Part of a small language model's weights.
Training: a variant of SOAP for these matrices, 242M tokens, 3687 steps.
Each number is 50 + 15 x the weight over the matrix's rms, rounded and kept within 0 to 99. Layers, rows and columns count from 0.

# layer 3 MLP down (transposed), 512x192, rms 0.117, rows 259-273, columns 32-63
49 60 54 50 55 32 49 60 22 49 38 53 56 47 52 56 59 85 45 33 14 54 49 52 51 30 51 60 42 50 26 46
64 17 54 69 61 53 32 59 47 55 55 36 38 67 25 68 72 49 54 67 55 35 77 42 38 41 67 46 38 40 46 59
45 64 62 47 41 55 79 33 36 66 41 35 43 39 65 67 48 48 60 23 89 61 49 33 29 69 75 52 69 27 52 44
52 70 33 41 36 53 68 36 59 64 35 47 52 46 49 36 47 67 42 58 40 49 30 69 35 43 43 62 57 57 40 38
56 85 59 90 55 75 36 41 44 27 29 38 41 66 24 56 54 11 41 65 53 52 73 65 43 70 61 57 49 37 61 52
42 57 58 47 48 39 60 72 58 33 35 37 44 37 63 42 46 58 59 54 48 63 41 51 47 45 75 65 57 38 17 53
41 21 73 58 34 82 56 52 75 86 53 64 64 58 79 62 50 39 44 40 64 44 56 51 47 54 43 53 47 49 41 42
33 38 62 62 64 61 47 50 35 79 52 52 36 63 51 36 46 67 50 44 63 56 54 69 56 54 69 39 70 36 56 45
70 51 66 73 66 64 39 36 44 48 84 38 41 42 48 54 66 31 52 38 55 47 38 72 44 63 26 46 36 50 69 66
45 50 41 60 56 69 46 37 25 37 21 88 46 35 45 41 82 30 46 39 30 46 43 40 34 10 54 57 39 82 52 88
50 52 61 66 63 42 61 41 39 62 39 44 52 50 61 51 64 75 49 56 72 46 50 54 45 74 58 66 24 39 39 52
35 62 74 37 53 42 64 33 75 63 50 24 78 49 72 62 80 54 68 72 23 43 69 64 55 39 68 46 33 44 69 40
39 55 52 45 52 36 46 71 53 42 66 74 34 49 51 48 54 53 60 53 60 30 76 38 66 58 59 51 52 72 51 39
40 48 34 63 54 44 53 49 35 62 12 58 60 60 48 47 52 36 40 65 33 50 37 56 39 62 46 56 34 75 47 44
51 31 41 47 38 51 42 51 26 46 48 31 57 62 45 63 62 19 35 51 36 50 57 59 61 36 45 38 49 49 62 70
# layer 3 MLP gate, 512x192, rms 0.138, rows 260-273, columns 32-63
49 70 37 45 37 54 49 15 69 39 28 60 11 36 79 53 39 23 50 41 49 35 59 59 76 47 40 42 47 59 38 33
61 49 64 25 34 29 76 37 33 45 73 48 71 39 47 68 44 64 31 58 56 40 25 49 46 73 64 53 83 63 73 75
78 27 43 32 47 82 42 83 37 46 58 15 56 62 63 17 58 48 32 54 42 51 56 32 73 56 55 42 57 36 67 51
44 47 43 38 47 99 45 53 38 45 29 32 56 76 40 59 56 91 50 61 32 43 73 40 67 56 56 63 34 48 34 44
41 49 69 65 66 22 71 50 58 60 63 60 50 65 43 52 64 48 29 64 56 70 65 34 42 54 29 45 44 65 64 50
43 73 69 59 53 30 48 37 43 44 64 79 17 39 65 46 38 46 42 38 48 38 71 41 38 96 46 58 51 22 54 71
44 55 71 41 43 55 85 24 53 42 68 47 52 59 67 31 55 53 55 50 52 41 52 41 61 33 32 37 54 27 75 29
48 38 74 32 37 50 33 80 51 56 42 37 29 33 91 46 37 32 50 52 45 49 52 19 64 55 63 73 50 28 48 61
56 75 42 23 40 35 28 40 48 48 56 61 31 45 63 35 54 29 42 60 58 45 35 38 46 51 45 18 54 71 61 10
69 75 51 68 72 35 41 46 25 24 50 62 70 49 40 56 53 45 65 35 67 27 73 72 53 35 31 45 31 61 56 50
19 34 35 54 81 22 63 40 40 45 61 70 34 46 35 82 42 42 40 35 42 35 57 40 24 54 67 60 61 34 17 48
67 43 57 42 51 55 57 63 71 59 60 50 66 71 34 43 62 51 55 32 57 78 71 41 36 20 53 32 56 32 47 49
44 45 50 26 55 70 61 39 53 69 67 36 40 57 29 69 61 58 26 47 53 50 36 62 24 48 50 48 50 54 52 48
28 43 52 63 35 43 56 27 28 50 45 41 32 61 59 43 77 33 39 37 52 77 46 44 44 46 57 55 49 42 54 67
# layer 3 MLP up, 512x192, rms 0.145, rows 260-273, columns 32-63
33 45 17 52 47 58 56 30 69 47 56 65 07 22 80 53 39 64 43 35 64 59 50 68 69 46 54 29 41 64 23 27
42 63 41 41 38 55 51 33 53 23 54 53 50 41 51 47 56 47 50 56 54 65 54 70 16 30 42 81 35 33 60 41
78 35 38 58 53 73 35 97 41 33 49 36 68 56 62 36 70 47 38 40 49 54 66 21 77 51 39 49 50 26 54 58
26 30 32 68 58 01 36 66 46 30 54 39 37 54 53 46 50 55 38 55 62 42 48 39 49 28 65 61 44 52 47 72
40 35 74 79 60 38 51 61 40 60 59 66 56 57 27 38 46 72 37 76 53 49 69 15 40 42 52 43 36 48 54 65
37 40 53 59 24 37 42 68 61 55 50 57 60 47 45 39 56 53 57 39 37 53 61 38 68 48 60 54 43 45 37 44
31 55 29 35 40 47 49 35 79 64 51 43 56 63 45 34 54 83 15 54 54 93 55 70 55 38 55 69 56 52 45 45
54 41 71 70 37 50 73 36 51 65 71 72 45 38 43 49 56 62 64 61 49 62 67 29 25 71 72 44 16 57 31 65
61 58 68 70 42 66 42 46 83 23 38 74 42 52 44 33 66 31 35 60 63 48 43 65 45 41 72 57 44 35 48 37
34 78 54 33 59 80 36 30 45 57 38 50 50 78 46 62 33 41 41 44 45 56 56 55 73 18 61 60 58 94 50 63
24 62 33 21 23 39 36 68 38 48 71 43 44 94 53 53 52 37 66 36 43 56 33 71 62 54 30 64 22 65 42 71
59 56 61 35 39 64 36 46 38 34 62 47 25 61 54 70 38 43 36 24 49 35 29 50 62 56 40 47 42 49 38 60
49 55 60 29 42 56 62 55 70 52 62 55 46 39 34 66 77 74 29 55 44 56 44 60 38 51 47 59 32 30 32 38
63 60 46 47 51 42 59 42 54 16 37 66 40 56 59 62 42 44 52 43 70 63 43 70 55 67 45 63 25 34 45 49